{"norm_eps": 1e-05, "attn_scale": 0.176, "parallel_block": false, "init": "trunc", "init_std_up": 0.0475, "init_std_down": 0.0475, "lr_mult_up": 1.38, "lr_head": 0.0061, "dataset": "wikipedia_en"}
Each number is 128 + 24 x the weight over its row's rms, rounded and kept within 0 to 255. Layers, rows and columns count from 0. The size above them is the row's rms in percent of the matrix's.

# layer 10 MLP up, 1280x384, rms 0.0475, rows 384-418, columns 192-255
size [102  97 101 105 103  94  93 101  96  97 105 105  96  99 101  97 100 102 100  97  96  94  94 107 103  98  99 105  98  91  98 100 105  99 106]
[[126 163 140 152 124  69 145 102 111 162 147  92 132 106 123 124 133 133 140 129 119 124 174  98 147 116 133 104 117 127 140  79  70 176  99 103 154  74 105 140 113 112 126  90 127 142 162 106 100 118  94 148 139 107 116 111 130  93 144  94 148 151 148 186]
 [113 135 113 141 130 129 116 133  94  84 145 129 149 124 117 140  62 125 165  91 102 147 129 116 133 129 135 155 120 134 129 126 139 107 112 130 132 144 112 135 140  79 117 120 181 105 122  83 125 101 130 175 101 121 146 137 164 107  90 189 127 124 148 144]
 [158 113 148 127 148 144 109 168  76 137 119 124 103 143 156 138 105 147 146 155 111 116 138 108 126 160 149 134  99 112 111 148 119 115 126 132 129 104 113 163 174 151 128 113 134 129  57 159 121 149 111 112 137 177 140 177 133 141 141 145 117 158  92 131]
 [169 158 141 166 138  79 161 134 113  90  80 120 108 155 128 111 123 154 130 132 160 128 157 126 118 111 133 123 148 168  85 122 119 194 134 122 100 152 111 129 155 132 185 154 133 140  93 174 137 168 109 149 131  98 120 139 155 130 119  91 156  98 111 133]
 [102 149 133  98 147 160 155  77 154 109 139 119 131 107 181 182 101 145 114 129 136  84 122 171 121 112 113 115 125 138 159 169  90 130 130 130 138 130  97 133 150 119 104 133 135 115 115 131 129 103 124 103 106 110 132  94 132 140 146 160 124 131 126 133]
 [148 141 121 150 113 107 138 103  85 120 140 104 109 162 132 109  66 167 165  90  84 149 150 102 141 160 108 107 161 131 137  61 147 147 140 107 135 126  93 140  85 123 116 138 137 138 159 116 152 138 153  85  99 129 126 139 151 135 120 148 138 182  74 136]
 [137 131 138  91 117 156 143 116 110 135 100 134 104 140 109 128 145 127 117 133  82 114 112 170 153  89 146 144 118 118 157 142 168 125 126 113 144 107 135 130 128 146 144 162 155 145 105 122 129  92 115 128 108  94 171 121  97 149 120 114  74 170 142 121]
 [133 135 140 136 158 137  98 114 136 115 150 157 148 122 124 150 127 115 158 123 110 129 131  94  95 114 156 149 160 168 114 148 117 119  89 142 116 148  96 129 115 136 183 107 153 187 165 156 118 144 120  67 159 125 117 126 163 116 127 123 155 121 132 151]
 [141 138 119 103 136 142 132 161 111 147 164 157 121 119 143 150 151 148 133  86 114 120 129 143 141 156 108 127 103 118 142 120 108 138 144 134 126 117 123  89 116 144 141 169 138  94 138 127 119 132 127 108 147 106 162 122 107 122 120 133 131 197 126 133]
 [150 133  98 129 133 151 151 134 140 108 126 101 134 172 130 117 131  99 128 103 118 122  96 103 133 155 164 139 109 134 104 139 110 125 118 104 138 136  94 133 150 122 160 142 112 132 138  94 169 164 152  98 147 103 138 177 112 119 138 137 126 166 106 106]
 [144 154 170 135 138 121 109 132  99 113 164 147  98 120 104 158 126 127 169 106  97 115 109 145  84 140  83 110 108 158 127 138 115 127 138 154 113 158  74 165 119 131  50 116 121 166 155 127 167 121 182 141 110 127 148 171 147 165 121 151 136 145 127 110]
 [144 134 138 121  99 128 119 143 113 119 105  90 145 132 159 119 138 150  78 166 101 141 134 118 166 106 146 147 142 123 141 145 121 165 124 137 114 108 138 101 147 145 154  97  72 131 150  93 119 135 118 103 143  98  97 109 164 104 156 126  98 147  95 106]
 [101 125 139 112 156 137 107 130 135 119 136 111 112 149 140 136 119 139 142 119 110 114 131  79  88 195 130 124 109 141  93 109 154 157 125 157 153 134 136 133 150 118 141 147 147 133 115  86 152  91  85 142 119 151 161 140 141 109 120 106 145 150  92 133]
 [102 110 135 111  97 142 139 121 122 152 149 171 162 123  80 157 130 132 155 129 132 162 107 125 112 101 166  96 143 125 137 148 144 103 150 101 106  87 170 138 170 140 131 126 125 124 127  93 117 145 171 105  90 120 148 132  61 149  89 157 139  74 110 165]
 [146 123 106 121 130 113  97 166 128 135  86 133  91 148  71  97 133 143 127 158 165 153 124 113 133 151 164 139 154 102 129 130 134 128 120 145  71 123 154 133 119 161 155 135 116 141 145 124 133 167  96 112 130 137 141 150 126 116 155 119 105 175 119 119]
 [158 117 176 141 105 134 151 133  98 136 169  98 123 126 158 131  88 121 120  78 146 149 162 128 119 175 122 131 154 132 111 174 162 112 105 149 109  92 142 150 109 164  54 120 142 137 148 106 127 125  95 138 102 123 140 142 160 144 152 169 135 154 104 118]
 [ 82 142 110 125 127 116 127 163 146 122 131 130 134 110 153  97 129 125 130 162 191 113 122 136 127 122 157  97 126 165 142 101  91 151 173 169 108 111 137 151 145 123 155 140 123 128 122 108 165 133 139 137 139 135  94  95 138  86 137 128 115  63 153 136]
 [114 125 137 126 122 143  78  92 138  89 153 135 116 144 108  88 114 101 127 145 106 163 116 115 114 156 149 104 102 142 151 155 146 140 124 121 191 134 126 126 152 149 128 125 143 138  92  85 112 123  74 108 153 113 126 174 126 156 147 140 120 122  79 186]
 [109 143 130 139 161 133 148 109 110 112 109  98 164 119 102  77 141 128  86 162 145 164 141 122  94  86 169 122 139  81 123 103 101 116  91 149 152  98 165 128 135 150 149 146 127 123 104 158  92 121 113 148 105 186 142 150 122 105  95 118 108 162 123 148]
 [102 113 165  75 127 115 162 116  93 141 131 147  99 127 103 134  77 137 167 117 112 147 143 167 115 105  95 131  90 140 132 157 119 113 154 112 153 153 127 154 134 163 156 122 130 126 115 111 147 143 140 122 146 100 155  49 148 126 137  90 146 168  92 109]
 [127 153 100 129 112 149  96 135 118 156 110  92  95 112 152 124 128 148 164 111 165 109 141 130 131 129 131 140 139 127  84  88 171 143 140 124 124  94 143 108 161 125 110 109 122 152  70 150 143 153 144  78 117 119 156 148 142 109 126 121 136 147 135 129]
 [162 153 171 146 111 106 155  97 130  92 155 117 158 141  99 175 173 165 156 142 123 146 137 125 151 124 128 141 166 117 118 180 120 154 190 125 123 144  97 131 111  74  75 121  87 139 100 112  99 142 115 131  98 102 104 151 145 150 123 149 136 121 143 148]
 [110 143 136 128 155 162 124 138 124 133 106 119 130 104 144 106 142 130 132 102 104 144 144 126 152 169 120 147 107  98 106 153 154 121  92 149 121 124 111 114 107 102 140 138 155 190 114 118  83 117 116  98 116 109 143  64 173 156 106 114 124 127 142  91]
 [112 125 124 134 125 132 130 135 103 148  68 103 151 148 134 124  77 147 145  70 111 149 128 100 136 140  77 123 132 110 134 106 134  90 122 129 111 139 136 128  71 156  99 103 103 162 132 148 112 150 118 153 137 141 132 147 107 129  82 109 155 130 149 125]
 [153 126 122  83 136 143  97 144 152 121 124 186 100 149  97 137 116 112  97 120 140 153 129 147 104 160 145 122 129 123 156 127 148 151 128 150 129  82 133 107  98 107 136 127 135 148 144  93 123  96 158 121  97 128 155 132 112 136 114 124 127 114 109 128]
 [137 150 112  83 132 127 131  95 176 128 133 152 131 118 143 130 154  84 126 110 120 113 145 150 117 139 118 137 168 153 128 112 104 124 129 113 101 150 125 104 145 141 152 117 159 121  71 160 142 137 139 131 120 181 115 112 146  91 123 132 151 151 158 135]
 [140 132 117 137  89 223 104 102 115 123 111 154 137 140  92 180 137 129 181  99 134 133 108 156 185 143  98 120 136 139 106  91 109 127 166 133 160 130 123 135 127 116  79 132 115 111 135 134 159 146 122 172 147 114 126 116 141 104 111 121 150 110  76 149]
 [153 110 159 157 116 124 107 151 134 121 165 100 125  89 165 161  99 107 120 136 107 140 120 137 130 159 121 106 156 154  98  82 144 140 115 136 118 106 150 127 155 112 148 112 184 138 147 158 126  91 129  80 168 119 152 118 169 147 149 143 133 146 103 142]
 [163 127 152 110  91 106  87 128 151  93 102 120 129 128 120 155 153  99 114 133  98 157 138 135 169 141 129 130 134 149 133 168  84 153 106 104 109 125 138 104 167 148 115 140 114 134 139 127 133 149 148 123 132 185 144 138 167 113 148 135  71 138 134 139]
 [108 140 103 134 164 118 110  98 164 138 115 151 207 115 143 133 155 111 167 142 128 130 107 158 103 115 100 106 127 156 133 126 180 152 126 114 132 170 120 128 131 130 108 106 124 121 122  89 163 128 116 134 154 144 127 138 108 109 124 106 124 123 138 129]
 [122 102 163  77 110  77 121 132 163 173 184 152 113  91 117 112 121 149 120 132 123 137 117 145 166 157 148 141 100 159 142 140 130 128 136 111 123 145 137 111 108 105 170  89 124 124  95 141 136 108 107  96 110 117 139 145 133 148 106 122 110 113 131 147]
 [147 118 142 123 141 120 141 121 134 125 123 137 120 149 130 176 163 119 140 180 160 125 156 111 104 150 138 127 108 135 100 135 164  61 110 143 143 131 119 118 149 133 139 154 175 147 140 133 118 128  98 156 146 159 137 119 120  97 117 112 117 141  81 103]
 [ 93  93 136  95 155  96 104 113 141 160 129  86 163  95 131 125 146 117 132 122 126 140  88 148 136 134 138 124 126 118  87 119 125 135 162 165 106 105 114 113 186  90 161 163 131  85 170 168 133 110 120 143 105 178 139 115 144 149 131 113 127 127 163 155]
 [134 143 180 125 133  80 119 135 126  89 110 124 138 146 113 160 129 113 181 144  84 125 115 145 112 152 144 122 142  91 115 102 107 123  83 147 112 138  86 147  72  89 141  93 100  95 163 108 171 124 130 121 104 111 188  93 122 113 165  80 151 133 119 140]
 [161 140 105 155 169 111  49 140 152 155  92  88 118 129 157 107 114 144 135 102 151 125 144 140 128 162 108 169 114 175 113 142  92  89 133 141 125 133 139 130 119 133 170 112 108 156  86 154 118 166 136 136 159 107 154 124 139 114 150 161 132 156 161 116]]
# layer 10 MLP down (transposed), 1280x384, rms 0.0475, rows 384-418, columns 192-255
size [101 100 100 103 102  92 103  96  98  96 104  99  94 106 106 100  99  97  97  95 102  99  92 106  98  99 104 102  95  95  94 100 107  97 101]
[[112 137 121 172 116 110 125 128 113 159 122 108 165 147 136 167 131 138 103  88 120 126 129 131 126 135 170 117 123 138 153 126 112 163 146 150 140 125 111 101 151 110 119  86  95 115 145 116 105 131 108 133 125 130  96 138 138 110 160  92 105 115 180  91]
 [147 124 111 121 121  99 131 142 123 132  97 117 163 142 111 118  92  71 153 127 141 156  94 147 136 124 145 185 153 131 132 110 114 128 109 121 137 109 116 142 164 155 158 133 127 140 133 136 120 120 111 116  90 117 114 119 166 150 131 133  74 117 132 132]
 [160 151 101 117 102 102 147 160  86 102 121 137 111 119 133 146 172 155 106 119 102 146 127 156  96 103 132 179 133 119 177 125 116  97 111 100 147  67 126 168 115 164 140 114 112 140  86 135 151 124 156  99 133 100 143 128 108 112  89 130 128 168 158 113]
 [142  97 139 172 157 161 164 123 152 141  96  85 175 108 128  75 115 143 127 115 134 134 161 145 152 114 105 137 140 126 109 107 113 114 138 139 121 128 100 123 165 158 120 147 106  86 132  88 108 101 123 105 122 142  75 138 121 109 109 160 142 129  65 106]
 [182 128 110 128 109 137 115  99 113  93 105 107 127 117 104 110  94 128 118 121 128  99 125 158 148 154 128 109 140  93 101 146  83  97 112 109  94 132 172 103 134 136 122 157 155 160 159 114 146 149 112 168 145 114 117 112 145 113 122 139 146 131 140  78]
 [ 97 174 135 130 138 120 140 117 110 153 124 112 105 113 141  61 141 145 130  90 128  98 123 168 124 150 136 159 143 145 120 161 108 105 110 127 109 166 124 125 109 119 141 129  94 104 162 127 141 162 148 152 144 135 113 115 108  98 179 175  84 110 131 133]
 [120 145 136 113 128 124 114 126  99 168 169 172  85 130 144 148 133 115 103 147 110 162 142 133 158 157 153 128 127  66 126 132 127 125 118 142 146 115 117 140 172 136  99 177  96 129 101 141  85  94  85 132 104 108 158 123 140 122 112 162 155 168 114 126]
 [135  82 139 149 142 140 139 107 135  90  97 110 122 120 161 121 117 129  78 132 156 145 114 159 142 103 103 129 145 152 112 121 125  92 151 115 148 127 127 144 161  97 135 113  74 134 162 102  78 110 184 136  90  90  81 148  98 161 123 111 122  98 137 114]
 [103 107  96 141 115 166 124 161 117 173 127 145 138 115 145 129 143 147 138 109 119 128 166 128 111 145 110 139 121 108 113 100 103 138  71 120 133 111 132 114 122 153 149 152 123 192 157 149 161 134 156 105 156 123 132 151  88  94 116 140 101 155 127 118]
 [154 136 103 179 133 101 126 149  94  98 145 127 142 118 101 151 110 142 132 176  78 122 111 147 143 120 137 161 155 129 157  94 114 133  95 140 129 123 111 138 144 127  69 116 159 132 132 146 120 125  92 148 124 130 133 122 147 143 180 104  94 104 130 139]
 [142 147 130 151 150 112 130 165 155 178 169 148 100 119 156 160 157 114 140  82 109 120  76 103 137  92  97 163 112 140 138 143 121  88 140 102  70 154 148 126 137  70  93 130 125 145 109 131 135 147  74  89 132  96 111 132 128 104 133 135 117 125 132 129]
 [129 117 140  93  85 125 129 146 108 120 150 112 193 110 102 140  82  78  45 158 108 148 133 134 108 119 119 119 149 169 148 128 115 157 112 126  87 123 106  99 137 107 151 110 127  79 158  97 151 155 117 124 122 117 132 126 127 105 127 162  69 122 110 112]
 [113 146 120 108 156 126  96 162 118 137 145 161 133 183 117 172  95 112 134 136 128 142 142 110  86 101 111 102 110 144 105 109  94 113 156 129 131 143 170  76 123 154  98 178 135 125 155 104 109 153 133 116 114  91 116 168 122 116 149 120 148 115 103 126]
 [108 100 133 122  97 125 143 130 145 109 139 125 157 134 113 104 128 141 101 130 136 131 106 143 166  83 120 131 149 110 169 126 138 120 114 117 161 126 126 131 138 143 129 132 122 138 111 154 106 140  87 117  80 112 145 156 105 102 180 113 165 110  96 119]
 [134 127  35 118  81 123 168 170 101 149 146 170 139 136 122 159 123 181 113 124 163 143 151 113 142 150 115 130 118 110 110 139 113 139 142 143 138 170 134 163 117 191 139  83 138 131 130 101 102 115 140 122 129 185 122 148  88 132 124 143 129 150 145 132]
 [133 143 164  90 125 151 124 123 144 111 186 123 127 141 129 159 136 129  91 105 150 159 124 152 105 146  83 149 122 131 103 116 118  97 149 139  71  68 170 104 113 139 119 110  99 147  85 127 118 109 111 165 103 161 119  92 148 109 147  88 141 137 138 129]
 [115 138 111 123 147 120 116 131 140 154  99 124 126 142 133 128 115 120 185 115 113 135  68 131 120 113 115 132 140 117 154  66 141 154 163 129 124 102 155 119 132 148 119 126 111 142 154 149 116 128 148  98  75 112 108 129 136 103 139 130 150 132 136 149]
 [125 110 123 145 123 121 163 123 116 163 139 145 135 161 138 113 149 101  99 148 141 160 106 127 123 112 162 144 158 135 151 155  70  69 136 128 158 105  99 136 118 154 171 139 147 107 110 136  82 108  98 131 174  99 168 156  95 125  87 155 133  91  80 172]
 [139 125  96 112 130 160 125 121  86  84 135 160  89 108 140 162 136 113 126 152 128 116 117 122 176 161 115 148 107 136  98 121 142 114 133 155 167 127 145 106  82 132 135 124 132 149  95 155 127 108 138 150 148 117 170 112 118  96  90 132 110 116 180 155]
 [117  71 131 101  94 123 130 105 107 129 127 125 133 120 131 102 156 111 140 151 165 128  94 128 124 141 117  85 111  87 113 130 146 155 153 110 136 169 123 136  87 146 130 139 140 157 114 133 117 123 159 115  67 115 150 148 143 124 113 132 130 101 136 118]
 [125 132 101 147 134 129 150 111 172 112 117 125 146 119  80 158 117 107 123 112  98 127  97 116 126  87 107 159 122 142 158 132 153 143 131  99 158  91 164 152 123 130  94 172 109 130 143 146  79 144 137 139 119 124 150  90 150 154 114 101 112 124 124 144]
 [138 139 125 139 122 127 134 111  98 101 155 173  85 147 160 151 150 176 139 134 134 133 121 118 142 120 129  96 124 151 153 167 112 175 100  86  91 117 151 140 125 138 169 109  95 144 104 155 152  98 137 109 132 138 118 133 133 131 106 112 123 127 121 137]
 [102  72 109 124 154 157 115 156 130 139 127 120 114 140 171  80 135 115 148 194  84 161 151 109 163 122 125 153 126  97  90 115 151 139 148 134 140 127 126 102 113 116 124 159 115 161 135 128 109 134 135 148 124 134 128 132 129 146 115 134 123 174 124  83]
 [120 142 128 139 127 140 117 158 101 142  93 104 130 108 131 108 121 106 163 152 163 148 133 198 127 204 126 142 147 114  90  98 162 111 132 163 115 132 124 144 137 136 130 133 145 123 128 139  85 142 146 131 195  97 152 121 149 115 100 122 123 129 150 100]
 [104 132 125  97 170 112 159 123 123  93 120 169 126 115 130 131 114  90 152 121 114 123 136  86  97 122  90 136 126 144 124 107 138 162 139 180 148  71 133 121 139 146 142 109 127 157 120 126  89 121 159 151 133 120 156 108 119 180 160 108  97 112 132 149]
 [104 106 114 100  70 116 108 137 144  84 108 120 144 162 148 106 132 132 148 132 185 121 146 137 153 160 110 168 122 108 102 139 140 156 125 147 131 136 148 132 178 106  78 155 131 115 141 126 143 102 104 164 129 100 128 128 128 135 105 119 148 128 117 139]
 [155 116 149 120 143 157  89 117 126 161  92 146 134 134 103 111 136 115 155 116 148 151 104 117 149 113 126 149 114 156 134  96 117 109 153 110 127 106 147 129 107 192 147 158  90 114 156 119  82 122 119 139 125 140  99 128 130 110 163 115 141 115 122 131]
 [135 128 109 141 120 126  70 151 185 137 139  94 114  84 135 116 115 161 134 126 157 128 106 102 154 198 126 121 111 150 108 112 121 125  68 168 116 165 146 128 115 115 152 154 163 117 113 160 159 111 115 104 159 114 133 111 170 121 130 179 134 101 112 129]
 [142  93 131 161 146 178  92 112 141 125  96 120 131 135 114 156 141 136 152 122 154 136  81 153 129 121 107 160 169 141 116  82  94 154 142 174 123 102 140 123 119 104 139 135 123 144 147 131 134 133 154 136  82 106 139  78 159 106 128 131 145 131 128 115]
 [182 141 131  96 135 145 149  83 118 107 103 125 136 118 133  88  78 127 121 142 147 136 143 118  85 108 140 152  79 110 103 148 141 149 138 144 120 146 146 124 133 127 113 103 154 139 119 120 102  86  89 108 138 153 130 105 140 133 133 141 164 125 146  86]
 [150 114 117 123 134  97 109 123 125 141 134 116  75 142 134 129 123 123 144 172 111 137  82 135  91 115 158 117 135  99 158 154 105  81 116 103 113  67 138 137 124 122 154 135 150 140 126 117 127 118 136 106 105 123 126 117  54  91 134 132 101 141 134 120]
 [160  98 144  88  99  97 153 118 174 170 129 163  87 129 151 174 170 100 111  93 110 119 135 107 121 140 143 114 134 166  91 129 116 126 124 117 111 141 130 124 103 152 104  96 165 151 143 106 113 127 107 112 171 166 115 129 116 128 136 136 134 131  97 107]
 [120 158 164 140 160 120 148 143 133 143 128 108  98 127 142 110 128 131 170 145 102 135 135 167 123  79 164 165 146 143 150 130 140 120  80 118 126 163 109 133 123 144 146 130 165 123 154 123 106 152 102 191 117 172 124  93 101 137 157 105 144 122 103 120]
 [121 143 170 135  94  99 149 134 125 127 144 172 129 175 105 157 164 120 166 130 134 120 109  93 117 132 148 167 155 140 138 102 121 133 140 135 137  97  93 118 153 119 106 106 127 118 105 159 112 143 128  94 131 122 141 105  98 107 117 157 106 126 107 101]
 [106 104 145 150 160 105 121 149 132 110 126 109 145 138 167 136 113 148 111 153 179 125 151 147 100 163 150 135  87 139  93 122 100 144 118 152 151 174 102 155 159 120 123  82 130 156 173 132 142 108 116  99 135 136 145 119 114 132  52 166 167 163 163 146]]
# layer 10 MLP gate, 1280x384, rms 0.0475, rows 385-419, columns 192-255
size [100 102 101 100  93  92 104  99 102 101 100  95  97 101  99 100  95  98  95 100  97  93 101 100  96  97 102 101  94  95 101 103 101 102  97]
[[132 114 117  80  96  68  76 138 134 123 127 138 126 162 166 115 103 124 119 132 132  91 125 119 117 119 141  87 131 129 106 143 105 129 100 165 112 124 116  67 134  91 117 142 102 121 134 133 146  95 105 145 117 145 133 139 109 110 125 172 106 133  96 125]
 [115 135 125 112 135  98 118 165 142 118 113 114 154 110 138 162  98 141 139 139 134 121  94  92 135  98 139 171 136 176 122 117 147 123 128 103 121 107 131 133 132 171 119 109 150 120 117 156 102 142 181 130 140  93 154 118  81  93 140  88 151 119 153 123]
 [ 92 134 121 111 122 105 166 163 102 146  98 112 152 154 134 157 116 134 103 141 129 119 135 109 162 155 120 126 135 121  93 110 123 157 102 121 154 148 160 137 131 142 112 125 103 140 142 178  83 118 106  95 152 114 170 132 119 133 151 135 148 183 150 107]
 [103 130 127 105 118 120 160 140 115 168 135 144 139 140 102 160 156 114 162 110  80 146 128 113 139 117 129 155 200 156 117 137  89 164 123 149 111 108 138 105  89 124 106 125 119 172 131 193 103 107 128  96 120 150 137 107 116 107 127 116  96 113 148 160]
 [153 117 140 133 139 131 126 131 158  96 147 148 134 111 142 117 150 157 164  89 144 117 127 117 106 125 155 176 125 105  91 129 121 136 112 134  84 132 150  98 108 169 131  80 103 129 105 149 104 130 118 119 177 148 118  86 111  92 101 129 144 116 102 109]
 [120 149 120 160 146  97 103 128 128 138 141 107 184 174  99 139  92  98 117 123  95  78 141 128 168 166 110 137 142 113  97 156 145 133 103 149 129 119 133  89 180 135 109 126 115 138 157 112 124 147 117  87 132 146  96 173 136 131 171 134 156 121 127 108]
 [123 154 151 124  83 147 161 111 122 100 143 145 121 140 144 131 121 147 110 108 167 114 119  99 151 116 114 143 119 143 105 104 126 154 162 118 157 142  99  93 104 135 117 142 176 161 136 163 137 148 150 106 147 167 152 118 152  99 125  81 146 142 123 108]
 [122 145 107 127 104 177  93 143 125 113 135 156 117 174 109  99  96 125  96 165  60  84 120 154  68  80 186 142 135 125 129 133 138 135 151 129  91 123 141 157 151 119 142 154 125 118 169 148 140 129 121 144 121 153 131 137 100 116  96 110 110 134 154 132]
 [112 154  93 158 126 184 154  95 123 136 105  97 148 124 155 123 130 133 158 123 149 147 116 147 112 159 133  83  86 137 165 162 137  88  58 132 147 159 112 124 110 148 105 139 134 129 128 122 126  82 123  86 153  99 132 125  82 131  84 129 139  80 102 113]
 [104 194 122 154 139 131 133 127 113 140 120 105  94 129 148 139 148 117 124 165 149 138 148 109  94 132 106 121 145 156 147 127 145 144 148 157 107 133 135 161 109 129 151  76 140 134 137 153 154 157 117 174 158 116 124 118 107 130 154  87 109  80 168 116]
 [168 108 134 126 108 147 148 176 133 138 157 136 153  95 135 143 101 126 119 120 138 129 124 107 120 111  97 134 104  69 132  88 158 139 119 144 120 103 153 122 128 118 131 145 110 113 101 130 119 156 107 110 156 114 151 112 146  81 134  79 146 133 107  95]
 [132  93 124  99 137 120 159 139 112 160 137 143 149 133 146 180 161 108 124 112 124 145 140 119 132 129 126 121 147 137 108 121 151 140 126 138 148 136 198  91 114 152 121 102 132  94 179 121 134 152 127 111 149 137 155 117 139 162 117 137 139 146  94 120]
 [115 156 114 112 147 139 144 121 105 109  94 111 127 140 160 111 159 112 134 120 123 102 126 110 133 131 104 139 119 115  73 163 140 193  90 100 103 146 146 101  97 147  98 160 119  98 182 105 135 113 157 121 128 137 183 155 176 147 113 123 127 157 173 144]
 [130 133 100 156 160 149 144 142 132  88 146 147  84 141 152 132 160 149 121 159 118 104 167 105 132 156 117 192  70 110 146 152 116 134 126 105 136 164 100 145 122 154 110 137 107 118 107 113 145 150 126 139  83 135 138 148 137 149  95 128 165  94 147 150]
 [120 119 123 123 110 100 138 106 129 133 116 154  65 159 157 144  78 149  92 149 153 117 134 100 157 135  79 101 133 121 141 158 198 159 132 123  86 103 135 142 131 126  96  46 123 134 100 125 154 121 124 104 135 113 128 111 156 118 145 148 140 137 157 124]
 [174 124 157 135 122 104 111 107 117 137 131 154 146 108 143 113 118 172 126 146  89 115 138 120  90 157 115 126 145 162 110 164 158 141 130 117 158 122  97 134 142 131 157 146 130 104 126 112 121 123  69 130 105 149 132 153 112 140 114  98 127 118 113 124]
 [152 144 123 103 145 104 183 138 113 153 144 159 113 139 147  92 120 140 137 113  93 132 165 166 117 138 111 125 126 140  82 108 120 132 120 135 135 132  92 155 122 126 167 126 134 140 151 102  35 130 133 137 127 155 149 155 148 101 144 148  71 119 166 108]
 [131 171 123 112 151  57 138 151 176 133 136 119 132 111 146 124 122 155 133 150 176 176 142 125 159 140 132 143 121 117 101 150  65 134 121 120 128 128 143 143  71  93 143 116  93 152 119 148 107 171 173 167 115  92 148  96 134 117 123 123  93  81 116 170]
 [122  96 117 148 118 103 159 105 101 115 129 169 145 111 128  91 163 140 132 146 118 137 131 136 161 119  99 112 139 105 139 119 110 145 151 140 180 141 114 117 128 127 146 136 139 124  86 108 158 145 131 127 132 130 136 113 149 133 135 134 136 120 112  69]
 [100 144 138 171 129 134 133 184 152 140 133  88 135 136 135 117 134 106 110 147 136 125 138 120 131 113 174 115 131 107 141 158  98 113 110 148 121 189 120 115 130 120 183 126 139 127 145  96 108 106 145 133 139 179 142 143  86 119 127 187 157 183 128 129]
 [108 144  81 149 133  75 142  98  86 180 104 128 140 128 108 135 160  90 136 140 137 153 144  85 123 134 150 126 100 176 130 153  96 115 150 124 114 138 158 125 133 134  89 136  93 113 115  99 108  89 104 144 137 150 150 118 146 122 124 166 169 170 130 197]
 [135 121 130  94 104 151 136 151 118 127 149 154  88 117 144 130 131  87 159 155 168  93 138 127 126 108 155 112 138  91 104 119  86 104 130 137 129  83 138 125  97 149  98 108 178 135 116 113 132 138 128 132 111 131 115 126 114 104 115 122 103 156 144 136]
 [145 162 149  95 142 202  90 113 130 123 156 109 134  99 149 191 125  84 105 127 138 121 120 147 158 138 173 149 114 133  90 157 149 134  88 123 110  88 187 132 129 105 108 153 131 106 150  87  86  87 100 126 167 155  83 122 135 110 110 161 144  97 155 159]
 [131 120  96 125 115 139 129 103  87 102 150 131 123 124 132 153 133 134 127 130 148 160 133 110 140 133 154 152 176 101 111 139 150 141 123  77  77 108 128 112 129 134 165 116 145 130 135 159 100 150 122 173 127 117 116 110 126  88  87 135 144 174 127 164]
 [156 121 131 146 124 160 133 113  89 151 149 121 138 136  95 114 129 114 119 134 124 157 127  93 131 137 128  91 143 115 120 134 109 161  84 123 171  95 128 133 129 114 142  63  79  99 143 113 102 136 139 147 108 135 183 108 146 153  84 162 140 136 109 110]
 [ 79 121 140 133 150  95 208 138 136 103  94  93 141 119 149 113 116 139 102 139 146 123 112 127 112  98 125 127 117 110 138 150 161 128 121 121 107 140 144 124 132  96 153  76 142 123 150 121 118 139  99 116 122 136  88 151 103  79 115  53 118 124 147 147]
 [141 160  96 125 114 105 106 112  77 112 145 107 105 136 124 142 113 114 161 120 149 151 122 104 145 177 126 142  89 108 203 183 145 100 140 145 110 139 152 170 122 134  94 143 113  99 109  52  89 102 105 160 168 148 165 115 154 113 122  94 153 166 109 136]
 [132  92 132 148  96 154 146 112 124 133 112 123 119 125 127 163 174 123 133 130 147 126 110 138 162 110 101 101 161 137 135 122 137 142  99 138 116 145 178 159 110  81 134 148 100 140 129 137 119 120 107 198 137 141 137 111 122 128 135 112 128 127 145 124]
 [138  94 141 110 160 139  97 123 142 129 191 143 137 118 112 121 142 146  98 173 100 147 131 110  94 164 114 103 112 159 166 134 149 140 149  86 136 135 100 132  99 117  98 163 152 132 139 115 105  92 131 154 124 111 136 148 126 137 162 105 156 149 167  55]
 [182 188 119 118 113 119 131 123 119 146 130  91 100 106 112 103 131 102 155 145 145 100 147 136 119  81 111 138  59 141 150 136 107 112 120 175  69 128 125 154 133 149 142 110 131 113 142 103 124 126 167 158 137 132 129 140  82 138 132 115 124 137  99 113]
 [ 65 116 151 115 107 117 132 133  92 110 143 116 120 100 117 127  82 148 123  76 101 122 142 103 141  99  82 142 138  96 160 131 129 111 117 152  98 187  94 147 116 148 140 130 141  94 114 138 128 110 107 109 140 123 100 139 135 111 124  83 162 151 138 110]
 [136 114 189 159 122 130 149  89 135 128 157 103 146 149 159 102 123 126 143 151 141 118 160 118 111 156 146 153 111 140 101 138  83 111 116 120 160 151 132 142 119 122 141 135 150 135 120 166  84 120 130 117 121 118 100 154  84 157 159 176 149  95 119 102]
 [103 152 156  91 119 130 138 137 109 155 133 123  96 178 140 128  98 114 129 112 102 163 124 131 159 140 175 196 132 117 149  88 140 120  74 114 116  80  92 172 130  90  96 136  93 115 106 155  83 126 147 100 117 160 148 166 116 102 130 166 141 127 117  90]
 [172 126 130 117 134 152 116 175 134  78 134 143 122 197 111  87 119  92 123 167  83 176 105 118  97  98 174 121 136 126 186  90 136 132 151 112 142 107 124 129 129 150 126 101 113  98  96 115 112 122 149 122 116 160 150 120  90 104 107 146 123 169  77  97]
 [120 149 103 101 133  81 123 141 118 165 132  98 123 121 159 137 148  84 156 132 132 190 152  61 132 129 130 138 153 105 136 140 153 143 148 120 131 116 113 134 156 144 142 140  99 102 123 148  90 174 124 100 110  97 131 130 128 108 116  96 133  97 116 119]]